{
  "norm": "rmsnorm",
  "attn_scale": 0.177,
  "bias": "none",
  "learning_rate": 0.00783,
  "weight_decay": 0.0,
  "schedule": "wsd",
  "decay_shape": "linear",
  "final_lr_fraction": 0.0,
  "batch_tokens": 8192,
  "doc_mask": false,
  "max_steps": 13355
}
Each number is 128 + 32 x the weight over the matrix's rms, rounded and kept within 0 to 255. Layers, rows and columns count from 0.

# layer 10 attention output, 96x96, rms 0.0706, rows 0-71, columns 0-95
[[151 112 129 100 101 183  53  78 157 123 175  66 115 118 238 204  82 137 131 246  82 106 154 190 108 146 206 172 117  78 191 116 164 127 105  95 153  85 107  90  75 131 136 145 138 124 123 140  95 152 112 128 138 102 114 134 139 147 157 125 136  97 159  83 145 119 146 157 139 115 143 130 119 135 137 132 162 100 127 138 162 140 162 117 117 165  98 115 156 134 119 129 118 122 149 137]
 [123  73 139 134 118 116 112 154 143 206 150  80 142 102  91 170 121 127 131 129 148 119 169  48 127  52 111 144 144 146 191 174 178 141 137 135 139 103 171 118 117 146 170 168 137  53 157  67 160 111 146 130 156 137 139  65 162 132 179 166 111 140 127 143 139 142  75 111 117  95  98 108 112 174 105 122 164 159 116 126 159 130 133 171 117  95 170 151 174 141 116 140 188 143 105  86]
 [131 125 110 151 105 114 163 101  86 161 117 173 128 107 134 124 115 137 115 147 142 120  72 150 158 108  55 132 136  97 110 138 113 107 140  88 163 145 124 127 141  50 134 156  75 194 127 164 115 164 123 147  99 142  87 160  82  92 116 210 160 111 152  72 213 133 188 133  77 125  94 152 172  94 157 133 136 156 178  75 100  83 114 113  81  68 126 173 137 136 134 115 188 163 147  54]
 [132  95  94 182 115 138 142 141 134 108 111 103 137 115 139 159 106 139 115 124 145 146 136 100 133  38 124 135  66  66 136 167 139 108 145 126 173 219 196  89 103 104 148 105 180  88 116 106 100  60  98 152 135 147 212  93 168 124 127  47 183 106 122 177 110  91 106  89  96 122 102 134  89 127 153 122 117 140 142  71 115  83 167 146 142  95 174 175 109 173 109 112 147 143  72 133]
 [115 114 133  76 132 102 148 157 156 146 144 142  99 153 116 130 105 114 148 155  97  79  91 136 116 145 124 108 126  95 176 218 101  88 132 169 196 138 181 176  59 148 104 153  83 153 108 183 174 118  98 150 112  80 147 100 138 143 135  58 133 123  98 134 134  93 159  79 148 166 156 132 155 123 116 114 123  93 134 161 130 147 118  79  96  94 133 140  92 160 161 110  92 166 102 114]
 [130 147 146  73 165 220 147  56 202 163  89 139 169 149 200 240 134 120 122  75 127 142 142 138 109  99 130 118 159 117 157 196  85 140 165 133 124 105 125 181  93 130 102 171 157 140 168 106 164 134 178 124 141 102 134 179 130  81 152 102 136 101 169 141 138 125 165 134 115 120 159  95 103 117 104 122  96 153 137 118 134  90  99 145 120 105 128 110 130 170 159 139 185 131 127 150]
 [156 209 167 134 134  93 126  68  73  78  79 104 119 152  93 138 103  83 113 115 133 210  89 183 154 105 198 134 133 105  75 139  85 196 127  47 110  91 133 168 182 134 133 195 138  89 146  59  94 168 203 103  99  61 107 174 131 135 148  89 131 164 140 119 138 145 143 146 121 103 185  94 122 154 136  97 106 151 139 103 156 145  80 125 108 142 147  83 123 107 125 112 184 147  61 112]
 [ 97  92  93  53  93 100 189 128 108 153 135  15  67  98 189  77 173  90  85 126 139 172 153  55  97 111 186  67 165  54  90 116 144 116 133 131  69 117 104 136 148 103 126 126  84 162 122 105 149  92 131 102  92  94 155 119 126 165 113  93 115 110 118 132 126  98 109 120 103 145  98  87 131  93 114  83 139 138 137 121 129 139 112  77 120  67 114 124 122  86 113 138  82  99 103 110]
 [142  94 112 159 113 149 176 116  93 152  96 129  98 140 125 127 116 137 134  69  97 122 154 163 137 164 144 103  71 154 123 132 209 151 161 176  64 142 120 164 125 154  89 198 172 178 161 104 131 147 107  41 124 110 120 159 128 145 147 122  86 122 164 145 104  84 142  86 102  89 154 151 114 185 140 187 180 177 146 142 155  72 146 119 113 180 161 176 180 122 155 143 124 183 232  98]
 [101 162  55 121 131 195 191 148 129 114 110 123  93  77  62 119 142 183 134 119 199 116 147 143 150  93 132 166 145 140 168 218  89 107 128 176  92  65  74 120 118 116 122 119 144 103 107 115 132 107 173 178 145 108  97 115 118 117  94 138 123 118 128 103  78 141 215 161 117  89  63 144 116 146 122 101 127 153 105 100 179 158 117  74 163 105 140 151 131 143 165  90 125 124 138 124]
 [227 103 109  78 135 123 168 134  74 102 126  93 123 140 170 104 183 131 118 126 215  92 137  69 217  99  86 175 185  87 108 172 118 110 126 155 116  99 136  75 129  98 162 135 130 163 161 130 168 118 115 119 119 136 164 141 118  95 151 106 154 160 106 151 164 166  80 131  95 117 121 139 110 130  58 104 140 131 179 115 120 114 161 127 152 103 109 151 154 136 154 117 119 124  93  60]
 [122 131 117 138  81 176  99 112 154 196 120 141 121 145 149 145  98 124 136 132 158 152 107 143  88 119 101 116 169 220 127 143 116 116 103  86 150 185 147 144  99 185 206 139 143 176 148 148 107  82  93 125 133 151 178  99 131 139 126 168 127  98 140 115 172 128 165 115  89 105 134 147  98 154 104 161 109 113 185 110  65  78  85 134 139 115 122 158 125 137 151 121 163 138 147 128]
 [141 128 151 144  69 110 116 114 130 176 143 106 163 172 165 138  65 167 149  76 140 153 150 111 128 127 123 133  31 182 166  97 173  46 108 127 142  69 124 169 124 104  79 127  79 114 145 136  63 158  94 105 155 146 158 132 148 137 164 181 103 114 134 111 173 146 155 155  67 135  59 189 142 183 170 183 122 124 152 182 143 127 161 156 136 165 155  82 102 140 165 179 151  77 133 130]
 [182  88 104 170 110 110 106 143 133 161  95 119 143 122 126 100 130 105  86 148 114 173  97  81 120  87  98  85 101 146 111  73 159 135 105 166 145 146 131 155 103 148  82 161 117  70 157  99 113 113 120  80 118  65 139 133  94  96 122 114 104 128 114 110 164  98 162  95 138 199 103 191  90 172  97 139 212 169 143  97 119 141  96 147 130 119 115 124 103  82 130 150 101 124 140 126]
 [107 112 120 167 178 143 124 138 122 107 136 168 140 197 127 113 124 167 208 159  94  64 145 155 129 115  84  86 177  90 131  77 108 125  68 152 112  79 100 101 106 130 111 130  97 165 132 126 128 145 142 143 182 108  93 152 124  88 139 140 109 152 210  98  99 108 103 162 153 141 135 135 127 131 159 120 158 112 103 117 157 112 117 130 156 146 171  74 153 173 118 114 162 100  99  89]
 [103 117 121 142 185 142 120 102 239 112 180 185 135  75  97 109  78  89 149 190 140 127 117 187 148 135 117 105 177 115 133  80  88 173 119 114 157  86  95 137 123 133 135 118 116 110 111 160 133 161 111 161 115 120 101  48  82 108 118 110 116 156 172 134 122 170 160 166 117 110 116 112 152  87 107  79 124 115 142 118 158  96 145 123 178 126  91 121 120 111 127 103  90 132 125 116]
 [225 158  68 148 100 152 135 113 173 129 104 139 119 134 117  77  89 111 114 114 109 108 164  78  38  90 150 154  78 162 154 149  86 164  75 164 115 140 107 123 115  84  95 105 146 135 101 155  61  90  90 105 151 141 112 153 135 112 159 146 152  82 153 149 123 105 166 120 117 187 128  88 122  77  99  75 106 134 140 169  94 156 145 172 136 107 117 102 114 134 135 143 154 108 146  89]
 [ 69 115 108 195 118 163  77 146  76 154  80 137  77 140 211 147  86 163 121  89 138 142  81  88 160 158  80 148 149 168  98 176 135 152 162 153 112 108 141 128 105 113 155 136 193 178 149 209  85 147 118  97 147 127 149  99 127 158 144 134 173 159  90 178 137 122 113  94 169 170 137 153 168 110 129 163 186 118 150 138 133 143 143 138 144 116 127 165 162 120 176  92 177 120 154 135]
 [198 117 160 137 209  92 114 170 117 131 104  76  69  98 103 125  86  33 151 167 162 168  79  71 149 172 165 102 116 149 151 139  90 137  82  86  94  75 127 166 173 125 132 126 140 196 171 129 172  78  75 149 149 136 115 105 108 176 156  99 132 137  80 138 130 136  78 132  65 160 103  89  90 104 104 132  89 104 143 144  92 124 103  58 147 107 125 115 103  68 160  71 198 141  95 150]
 [ 69 155 139 102 141 174 153 169 158  46  63  89 130 113  76 163  82 107 160  35 161 164 105 122 118 148 127 110 158  69 160  79 121 134 126 110 114 101  85 147 144  95 123 132  87 154 178 126 122 115 135 136  93 127  98  49 172 191 136  94  94 131 138 179 109 157 115 149 116 124 103 102 131 156 117 159  87 102  62 134 106 133 164 132 103 141 137 141 155 169 126  95 111 148 106 173]
 [141 145 148 107 104 128 135 115 148 126 116 106 130 147 185 112 146 149 130 131 171 161 112 196 148  79 194 125 104 170 113  81 142 158 142 108 140 139 145 156 114 153  91 170 119 122 102 191 196 155 105 109 140 160 195 123 102  74 132 118 136 149 137 177 174  98 162 162 134 124 108 120 119 136 124 157 147 127 140  98 145 152 117  89 162 110  64 131 106 112 179 119 103 158 144 146]
 [ 97 113 107 141 170 107 208 154 160  66 146 136 183 155 174 129  79 133  96 136  85 139  51 103 163 196  72 141 123 143 158  89 176 109  81 159 122 136 204 183 164 127 135 136 118  88 177 125  98 117 170 139 168  70 108 110  33 131  84 130  93 126 127  69 177  77 171 128 157 147 127 117 148 157 125 178  80 111 159 110 113 104 140  71 122 104 133 121 129 109 109 100 150  84  96 142]
 [130  99 155 118 129 137  96 102 124 112 165  90 149 123  35 109 137 139 139 192 124  74 140 143 195 106 140 141 183 117 105 170  95 122 198  73 150  91 141  89 136 152 189 122  83 109  76 117 143 127 133 188 101 169 124 182  93 169 111 102 116 114 147  76 136 149 126 129 148 124 148  63 151 185  78  80 134 163  82  64 144 133 113 189 141 144 119 112 100 165 106 135  78 108 161 158]
 [156  55 166  98 187 146 109  75  95 202 167 142 152 166 146 115 117  97  85  62 159 120 138 170 104 108  53 206 171  63 120  56 174 151  86 154  83 119 221 172  96 122 125 117 140 131  99 127 135 102 140 135 170  83 109  89 152 114 131 119 175 162  68 121  97  72  89 154  95 148 117 113 137 117 143 160 176 127 130 120  93  86 202 161 167 101 169  76  94 104  97 135  86 171 122 127]
 [133 121  98 179 127 129  96  76 191 114  50  82 142 104 148  82  78 152 155 118 131 142 129 109 151 166  86 118 138 116  91 106 108  91  89 189  95 113 134 122 123 176 124 117 141 137 186  99  48 153 152 122 113 133 111 115 145 157 104 106  99  93 132 153 127 130 101  73  54 151  98  75 147 155  91 179 127  72 118 120  72 106 115 130 123 101 141 110 140  98 113 136 118 120 157 147]
 [ 72 121 125 122  87 129 164  86 102 165 103 134 141 183 133 146 148 106 138 136  83 132 206 162 133 173 151 128  62  90 125 180 173 136  87 178  71 115 109 137 115 145 104 146 111 100 130 197 127 110 126 142 123 101 174 137 110 153  87 114 118 137 137 191 146  61 200 131 168 115 149 122 113 141 174  99 109 104 185  91  91 113  96 138 144 139 204 120 173  72 101 152 120 150  86 128]
 [145 130 150 145 183 137 108 162 142 121  95 118 100 107 129 128 145 138 116 105 185 140 133 102 145 108 166 145 149 185  82 194 118 141 170 108 146 107  95 149 151 139 112 108 171 176  92  82 208 149 112 106 111 127 129  91 172 118 133 137  76 122  92 187 107 179  91 116 139  98 142 125 148 138 142 134 148 109 146 136 118 132 160 122 118 133 117  84 142 170 126 168 151 145  81 132]
 [167 142  96 160 165  70 134 135 127 199 146 130 128 167 156  99 120 173  68 176 145  87 140 124 167 130 187 135 137 174 198  97 152 135  98 114 142 163 170 148 136 149 144  71  93 137 100 105 157 117 148 108 188 112 191 132 133 157 102 142 171 152 198 148 184 114 154 138 136 132 157  88 114 124 149  99 111 170 146 136 165 142 131 138 172 150 128 113 146 132 139 109 137 142 128 136]
 [135 171 146  81 135 121 161  87 121  65 175 107  48 129 106  86 105 156 132 157 109 165 133 185  99 146 146 130  82 114  70 130  64 122 105 116 120 107 119 150 129 181 160 153 180 165  86 106 157 123 148 107 160  88 134 120 167 125 118 110  99 130  95 151 130  67 130 202 153  98 136 114  79 143 124 108 136 102 121 101 118 149 130 103 147 118 164 146 127 155 120 182  91 160 108 172]
 [ 94 115 194 115 125  89 173 165  76 140 142  75  92  82 136 117 152  94 142 133  92 161 118 116 112 210 166 178  81 169 126 154 153 123 128 119 122 133 143 124  66 126 124 126 134 150 136 141  86 173 129 112 151  85 103 146 170 129  95 102 109 169 116 129 174 150 120 155 151 125 141 172 138 131 124 102 176 147 136 175 111  87  80 161 172  72 158 143 113 101 153 114 146 149  92 123]
 [ 82 145 140 141 158 138  56 144 155 137 154 166 148  76  95 130 135 148 113 113 161 130  79 109 141 167 146 181 131 137  94 212  91 112 135  98 120 116 131 172 107 130 129  32 196 140  66 151 162 159 149 147 101 115 170 173 126 113 143 135 130 124 146 214 157 138 158 134 143  97 135  99  98 104 121 134  98 133 153  63 161  85 133 101 102 165 158 123 133 174 104 153 170 123 113 156]
 [107 155 140 112  48 101  72  87 176 134 130 147 133 113 143 153  83  73 147 127 158  71 157  71 171 140 107  97  80 169  93 110 221 132 174 126 100 154 174 159  93 159 173 120 134 133  74 101 139 180 114 168 126 184 112 147 125 156  76 150 123 149 183 195 189  94 150 112 120 112 136 139 151 154 122 137 104 109 116 171  85 102 155 152 111 113 117 146  69 127 150 108  83  91 115 110]
 [136  89 118 102 209 118 136 193 188 150 156 158 146 142 116 126 121 148 156  96 116 150 144 156 146 145 101 178 127 109 122 117  81 137 121  95 146 197 134 117 121 111 124 151 120 120 175 160 117 132  87 142 136  93  49 158 139 225  80 149 167 139 119 176  92 166 154  96 131 144 152 130  94 116 147 167 154 206 127  98 112  93  86 129  98 100  87 121 134 156 162 183 110 148 104 125]
 [148 132 130  74 155 131 134 173 109 137 199 123 152 127 170 116 163  57 154 136  99 158 205 142 144 126 101 104 167 144 185 155 128 104 128  83  82 112 127 130 125 115 158 136 110 158 145 127 100 107 117 163 110 149  41 149 165 165  68 139  73  92  84 144 133  75 113 154  68 134 183 160 125 218 133  90 115 173 138  83 127  96 108 122  94 148 113 162 159 144 129  95 153 123  73 111]
 [ 95 141  97 171 145 131 121  75 118 160 126 157 158 133 117 142  82 153 114 166 142 163 112 104  92 126  87 129 130 115  59  96 158 108  83 220 108 139 146 137 117 127 125 161  89 124 140 161 130 111 145 160  62 126  87 134 128 102 158 136 148 116 165 103 172  89 110 156  96 171 116 189  85 103 145 160 146 108 141 114 112 119 108 165 118 107 165 181 176 138 105 103 124  88 149  62]
 [ 83 103 131  88 131 127  84 135 149 113  74  89  79  75 130 124 142 101 105  92 138 163  84 162 122 111  88  83 169 139 113 129 106 109 146 175  95 113  66 127  98 105 131 166 107 120 175 152 119 201  87 171 128  82 182  47 135 113 142 110 157 116 156  82  83 142 161 139  31 166  62  91  77  74  17 160 138 130 116 113 139 155  94 126 110 117 164 148  76  89 168  97 100 134  93 166]
 [148 142  94 170 112 209  84  94  77 134 155 127  79  98 154  91 156 109 142 162 213 122 104 126  76 119  30 104 109  75 117 104 120 101 154 127 115 137 135 124  80 108  97 186 130 136 132  97 132 140 101  77  99 138 140 116  95 136 174 110 148 143 128 198 155 145 143 136 155 166 121 131 101 140 175 151 139 102 123 166 108 133 129 168  77 101 192 137 135  98 131 108 149 111 106 115]
 [106 148 185 150  91  88 134 219 118 147 136  84 119 151 136 172 136 199 127 109 118 134 120 137 130 129 119 135 124 129 162 148 161 190 147 185 168 118  69 176 163 134 164 149 121  79 120 106 134 147  58 162 155 115 152 146 130 168 163 119 129 144  90 146 132 151 138 123 128  93 103  74 111  94 142 173 125 123 175 116 100  98  93 124 164  88 206  73 118 125 123 149  83 106 144 157]
 [143 179 108 183 163 166 182 131 142  98 128  63  67 139 153 163  87 108 138 135 180 108 152 145 111 124 133 131 166 102 111 135 186 165  79 112 121 123 161  93 143 131 201 114 147 178 113 141 107  97 157 173 134 125 156 191 124  91 102 150 185 115 129  97 131 162  94 119 116 134 112 111 148 141 141 103 136 111  84 136 123 104 121 157 110 112 121 131  98  98 154 160 168  88 187  72]
 [154 111 174 154  86 140  80 142 102  95 150  85 125 181 134 105  89 125  82 140 164 129 103  95  88 133  87  71 129 160 165 149 160 124  95 118 146 174 134 150 166 124 163 109 159 180  98 158 145  88 106 181 104 203 157 189 125  79 117 142  63 152 137 149 145 108 114 130 141 171 125 149 139 135  94 132 148 205  95 114 143 159 111 113 142  56 193 168 127 179  69 116 143 173 121 130]
 [141 171 112 116  75 114 106 138 104 134  89 187  72 143 138 157 111 149 183 148 145 165 147 147 179 144 134 157 152 133  72  93 161  88 173 121 106 134 133  64 182 165 116 134 164 106 159 126 120 167 130 197 116 145 132 185 115 100 187 131 178 101 124 129 138  73 166 125  95  81 107 125 118 170 131  72 104 111 138 140 110 142 130 166 128 128 107  98 164  79 165 148 157  61 133  97]
 [162 245  98 140 155  48  95 109  47 133 125  94  68 127 164 126 149 133 190 144 177 130 122 109 121 120 169 104 103 154 155 195  93 126 145 168 136 114 143 130 138 111 133 121 151 154 141 128 164 124  82 103 187 140  81  77 123 167 103 119 112 154 125 126 140 116 130 126 123 136 189  88  75 109  87 125 138 122 149 140 148 157 170 135  74 141  81 114 167 141  76 137 138 141  95 184]
 [100  95 144 161 135  94 157 142 176 144 211  84  78 173  91 126  86 121 143 160 121 110 157 191 165 129 103  70 193 140 138 163 120 172 144 176 131 113 151 129 164 161 140 100  96  83 142  90 165 146 113 120 123 115 150 148 103 136 135 172 101 111 128 162 137 111 163 121 130 130 132 105  98 148  81  83 138 147 154 135 136  67 186 127  99 211 152  99  92 149  98 156 136 104 127 118]
 [ 87 133  85 137 153 158 140 178 160  95 132  96 190 129 120 104 139 179 174 150 130 162  98 117 154 138 111 136 161  66 131 151 109  40 123 116 158 108  97 107 186 124 111 150 161 119 164 112 108 137 129 162 177  79 101 112 108 133  73 130 118 128 120 162 109 164 115 133 166 178 133 104  81 137 157 120 143 151 133 174 136  96 159 129 165 170 143 128 169  52 157 115 162 178 157 177]
 [111 176 137 134 102  75 172 139 136 153 159  82 149  87 116  90  72 114 119 172 108 161 146 113 113  53 109 143 168 104 145 148  85 101 124 103  72 118 173  93 184 150 110 167 121 138 138 181 124 133 137 113 153  99  35 171 142 137 116  64  55 138 155 127 140 151 152 151  91  99 148 133  73 143 107 108 181  98 186 133 139 117 142 112 146  63 155  72 155 132 146 127 141 186 156  89]
 [128  96  71 152  95 162 104 112  94  68 134 134 158 124 107  52 161 138 105 124 192  77 148 129  85  93  95  91 144 120 161 132 108 130 146 140 143 159 110 151 110 134 160  79 170 123 129 118 101 100 107  56 126 163 105 149 123 160  96 126 123 153 207 110 120 160 116 114 208  85 139 132 145 104 170 145 189 145 121  86 146  96 162 138 113  88  92 162 101  79 146  95 103 123  95  98]
 [172 125 156 127 134 124  78 160 148 103 113  82 119 140  76 149  57 108  95  89 152 132 128 125 130 154 128  97 123 134 121 110 140  87 165 154 167 119  82 134 132 152 134 168 140 131 141 132 150  94  76  76  85 141 144  71  85 125 158 136 208 112 120 111 134 140 135 129  80 156 141 191  91  88 116 154 110 126  92 116 152 118 154 113 115  86 125 119 151  84 171 156 111 118 140 149]
 [141  89 243 100 130 117 147 125 157 114  85 183  93 129  91 156 159 174 192 160 168  95  93 169 182 113 147  65  75  51 131 136 145 145 147 153 120 152 118 108 130  91 148  75 165 182 149 125 164 114 144 131 147  86 140 180 139 117  97 183  98  83 130 123 164 147  79 130 161 105 175 127 118 110 169 125  70 164 144 119 135 150 189 112 112 145 116 141 122 144 142 131 162 115 168 121]
 [107 131 124 140 169 154 138 205 216 132  73  93 119 137 186 154 159 130 113 134 146 114 186 139 108 149 167  51 167 150 132  94 148 151  95 195 163 121 126 157 145 153 161 153 135 130  94 112 115 103 174 126 183 117 154 117 119  88 114 108 143 126 114  90 106 147 126 148 186 134 162 112 169 157 133 177 112  66  56 127 130  54 160 118 187  82  92 175 115  79 112 157 140 151 173 149]
 [119 104 119 144 119  73 135 158 141  82  76 152 142 151 104 131 114 195 113  82 121 141 147 123 151 129 164 131 119 152 167 145 121 132 125 148 140 112 116 137  74 152 159 189 138 139 136 112  81 134 142 106 147 177  87 162 172 109  92 165 155  79  91  67 113 113 194  88 137 144 109 100 138 138 101 147 130 128  76 103 120 151 155 124 109 146 141 137  97 105 137  87  92 130 174 140]
 [149 100 115 121 124 127 145 112  99  98 129 158  54 173 109 144 162 177 144 148  95 153 171 112 114 149 156 131 141  80 164  68 123 138  79 103  79 118  86 133 104 158  78 119 113  93 119  94 129 137 115 150 113 104 161 181  65 101 189 149  87 112 105  92 175 153 108 156 163 119 124 109 206 108 140 153 110 139 175 114 132 129  91 138 121 122 114 137 100 129 142 155 170  90 105 191]
 [159 132  99  91 131 139 138 143 170 132 170 136 175 190 134 142 144 200 142  74 122 126 133 158 144 186 124 151 102 142  90 117 163 176 181 135  66 120 163 150  79 108 183 111 110 165  51 151 118 141 131  86 124 140  81 162 138 126 125  94 170  88 115 158 153 150  66 118 156  96 118 149 113 116 131 125 176 131 115  66 176 180 176 133 147 174 150  89 144 195 115 193 136 121 119 107]
 [118 111 102 159 211 141 127 105 131 158 150 115 103 122 105 127 137 156 104 150 182  70 106 200 120 133  74 157  78 147 153  95  97 138  77 107 106 139 145 114 104 132 139 227 116  99  60  87 159 123 125 131 125 146 166  97 149 147 214 109 121 187 103 145 129 156 150 178 111 186 145 154  82 113 127 135 126 143 140 124 156 165 159 173 106 150 128 100 110 137  73 169 168 113 185 111]
 [174  93 169 146  87 104 201 122  88 103 154 153 149  94 126 163 141 102 228 119 241 100  90 173  70 200 170 139 186 132 187 167 170 157 103 127 171 102 146 140  89 106  95  98 150 130 101 210 101 139 149 158 121  78 119 131  80 142 101 151 107 117 106 130 119  89 150 133 156 140 112 169 173 109 143  97 133  98 101 134 133 103  86 123 145 133 130 118  98 126 126 146 142 145 153 170]
 [102 123 116 117 159 108 153 184  87  69 131 123 161 166 108  64 202 108 139  81 121 162 148 129 104 120 137  41 155  79 151 111 114 126 100  97 137 117 154 106 113  70  80  62  55 155 175 141 124 108 127 149 163  72 112  78  56 189 142 105  84 178 118 127 139 170 111 161 142  97 113 126  93  95 107 106 144 192 130 181 111  99  67 112 100 129 207 151 177 162 109  97 101 137  76 147]
 [164  75 159 121 137 114 146 158  54 143 100 167 160 123 163 205  91  99 158 121  85 119 127 151 141  97 159  73 123 117 115 115 100 124 157  84 125 134  72  67  90 167 129  39 178 129 111  93 112 126  97 143 130 116 112 147 137 128 142 114 154 157  98 176 137 118 119 114  74 152 104 138 102  98 147  65 133 172  56 134  85 155 106  80 191 140 108 142 156 119 113 116 108 118 179 106]
 [103 167 109 178 109 137 159 115 153 155 155 102 118 114  79 138 126  85 168  70 127 112 127 136 146 126 152  58 106  79 127 109 115 135 179 135 161 105 132 128 158 186 155 155 132 107 162 137 165  81 123  76 128 116  96 152 127 161 155 168 136 125 165 112 113 127 118 168 127 100 115 111 113 160 115 134 111  83 188  87  85 121 110 111 123 106 142 134 147  84 200 131 156 137 133 100]
 [181 150 108 183  91 160 193 125  94 187 163 178 111 173 126 130  22 107  97 191 144  94 114 200 146 142 110 151 163 173  94 100  85 126 109 165 165  99 134 134 160 122 157 170 160 152  91 145 135 128 113 142 157  93 114 162 125  96 145 182  94 129 106 150 129  94 161 157 169 103 191  84  83 104 165 148 124  84 112 146 138 180 141 158 201 116 135 114  82 144 110 126 150 190 154 103]
 [122 151 142 152 112 129 138 105 126 123 143 140 152 119 141  99 142 159 122 100 125  40 123 125 146  86 173 106 141 150 100 125 155 149  75  58 138 141 128 176 124 124  69  84  72  77 146  71 139 135 128 121 223 109 114 121  88 105 137 116 144 175 123 109 108 161 187 163  91 154 191 184 124 166 132  96 110 151 151 128 109 117 140 187 157 143 164 132  93 111 116 161 135 106 106 126]
 [141  95 107 106 199  77 172 156 124 170 162 150 162 143 121 106 224  92 105 108 180 149 144  67 196 168 105 192 145 191 122  70  82 124 116 146 170  58 154 122 147 128 117 121 112 176 161 155  82 193  80 119 150  83 186 168 158 144 152 100 150 114 143  88  74 127 117 137 177 145 133 115 104 111 141 110 125 134 160 127 136  94 117 156  80 106 140 105 176 142 183 155 148 160 144 138]
 [114 125 188 206 190 153  91 141 119 136 157  92  83  90 159 120  83 145 115 150 131 123 135 176 125 164 110  60 113 184 204 140 111 122 132 168 117 143  96 151 150 166 171 196 130 154 120 154 140 110  92 149 146 146 125 101 126 123 186 119 109 147 117  96 141 138 116 116 124 106 141 113 108 139 118 110 187  42 112 143 125 132 108  88  86 151 155 185  89 123 100  76 151 111 108 168]
 [108 104 123 196 149 120 232  94 142 111 145 123  79 119 132 149 114 147 103  75 150 130 155 144  71 150 176 175 103 118 116 100 123 185 178 163 151 147 113 142  97 104 100  76 131 121 112 180  65 112 140 151 192 119  94 117 122  98  89 124 209 112  79 167 121 114 165 145 104 116 147 139 181 114 133  98  94  95 100 144 146 117 152 110 118 145 133 148 134 114 124 225 124 127 119 106]
 [131 103  94 122 142  99 113 101 131  98 154 103  81 126 114 169 155  97 187  91  94  97 138 128 107 120 153 120 165  91 148 147 170 163  81  85 112  66 112 102 126  87 148 119 130 129 140 120 102 163  65 144 110 137 154  90 189 133 148  71 139 135 122  91  92 119 107 127 108 123  76 137  70 124 163 112 143 161 138 105 130 176 148  99 193 129 192 208 103 102 175  93 183 119 154 145]
 [144 129 120 134 122 130 120  82 103 106 101 112 128 158 107 110 116 144 130 197  99  60 116 103 134 185 155 123 130 168 116 101 158  89 137 106 117 116 191 140 128 185 155 104  78 132  75 104 113 131 127 112 120  79 101  57 166  80  97 105 163  83 118 175 137 119  77 168 130 133 154 114 175 135  98 110  82 123  86 105 116 121 125 113 154 189 126  87 162 105 132  67 101 107  76  97]
 [128 153 146 111 136 146 106 199 160 158  92  93  95 190 114 102  97  89 172 158 107 168  96  93  62 165 114 105 107 154 104 150 150  76 111  70 104 152 134 151 168 130 130  90 145 166 152 115 176  57 140  91 165 149 183 118 174 118  98 174 128 139 133 142  82 122 159 115  90 149 156 138 112 165 136 123 137 132 171 156  85 172 113 144 119  71 154 124 175 110 140 164 134 126 111 132]
 [133 136 173 123 136 181 150 150 112 127 121 128 140 108 138 106  72 112 204 153 101 112 185 146 107  93  92 119 114 116 109 123 143 143  95 146 146 112 136 131 151 104 113 153 104 121  82 133 135 112 192  93 126 129 213 170 106 132 106 153 100  96  69 115 166 166 147 149 125 175 145  89 134 111  99 135 107 133 105 106 108 177 141 123 172 122 129 137 115 108 113 173 106 103 153 118]
 [159 123 148 118 100  99  94  88 166 176 153 125 159 120 214  90  90 180 153 156 130 172 145 170 131 145 122 138 167  70  95  73 110  94 176 134 106 105 102 124 158 173  80 120 127 132 109 121 118 128 136  81 166 124 170 158 140 151 107 131 117 102 118 125 138 122  81 120  72 138 101 113 146 145 140 109 119 137 143 130 100  66  96 102 120 140 113  95 175 115 153 104 105 106 134  99]
 [ 94 140 195  60 113 120 118 144 184 110 102 147 135 155 125 115 107 107 228 159 124 151 157 159 197 101  81  83 148 122 195 117 109 124 119  80 175 135  92  95  80 135  85 116 154 163 196 156 136 101 117 126 140 141 136  84 139 135 116  92 118  90 102 135 107 125 179  92 113 119 172  76  79 128 117 126 127 132 120 144  73 103 111 115 141 130 128 145 103 164 129 131 118  75  76 146]
 [104  89 151  60  91  81 161 110 143 117 152 202 107 158 129 134 211 125 132 157 138 135 182 124  92 106  77 124 149  95 123 165 121 150 129 108  93 197 148  85 154 120 183 119 159 123  74 167 185 148 149 153 158 168 135 110 121 127 111 133 127 108  89 128  80 111  71 161 169  83 105 174  80 121 101 101 147 132  90 136 105  80 107 112 111 103 172 117  90 116 100 124 140 149 145 144]
 [ 29  75 208 136 107  88 182 191  63 172 181 128 159 114 179 186 129 156 191 118 141 177 124 121 163 111  78  86 177 123  30 123 157 140 136  96 178 133 105 142  89 153 162  98  97 142 182 178 144 163 152 133 121 160  84  80 133 123 145 122 124 130 122 161 122 160 170 111 141 146 133 163 147 131  61 165 169 111  90  87 131 108 152  99 137 133 143  91 162 153 155 128 141 121 108 122]
 [149 132 150 143 109 149 136 133  53 160 168 159 145 124 129  91 142  90  86 140 173 150 121 138 180 162 163 153 137  87  74 155 118 159 140 112  90  78 111 142 187 122 170 131 133 107 219 152  99 116 103 168 128 154 183 105 177  96 145  47  91 121 144  85 118 125 116 103 145  87 101 156 120 169 121  95 151 102 161 125 186 131 117 131 136 156 113 127 120 110 149 123 135 149 115 127]
 [194  60  90 115  63 143  92 114 117 105  52  85 189 143 134 159 136 154 148  89 148  53 128 169 143 116  96  26 141 178 143 154 150 102 116 145 108 121 102 111 122 130 104  82 113 101 131 135 155 156 139  94 109 122 109 160 148 158 155 109 134 136  94  95 140 100 148 124 144 110 111 145 110 143 115 149 112 162 153  99 158 164 123 162 151 127 169 139 134 143 140  98  84  64 113 131]]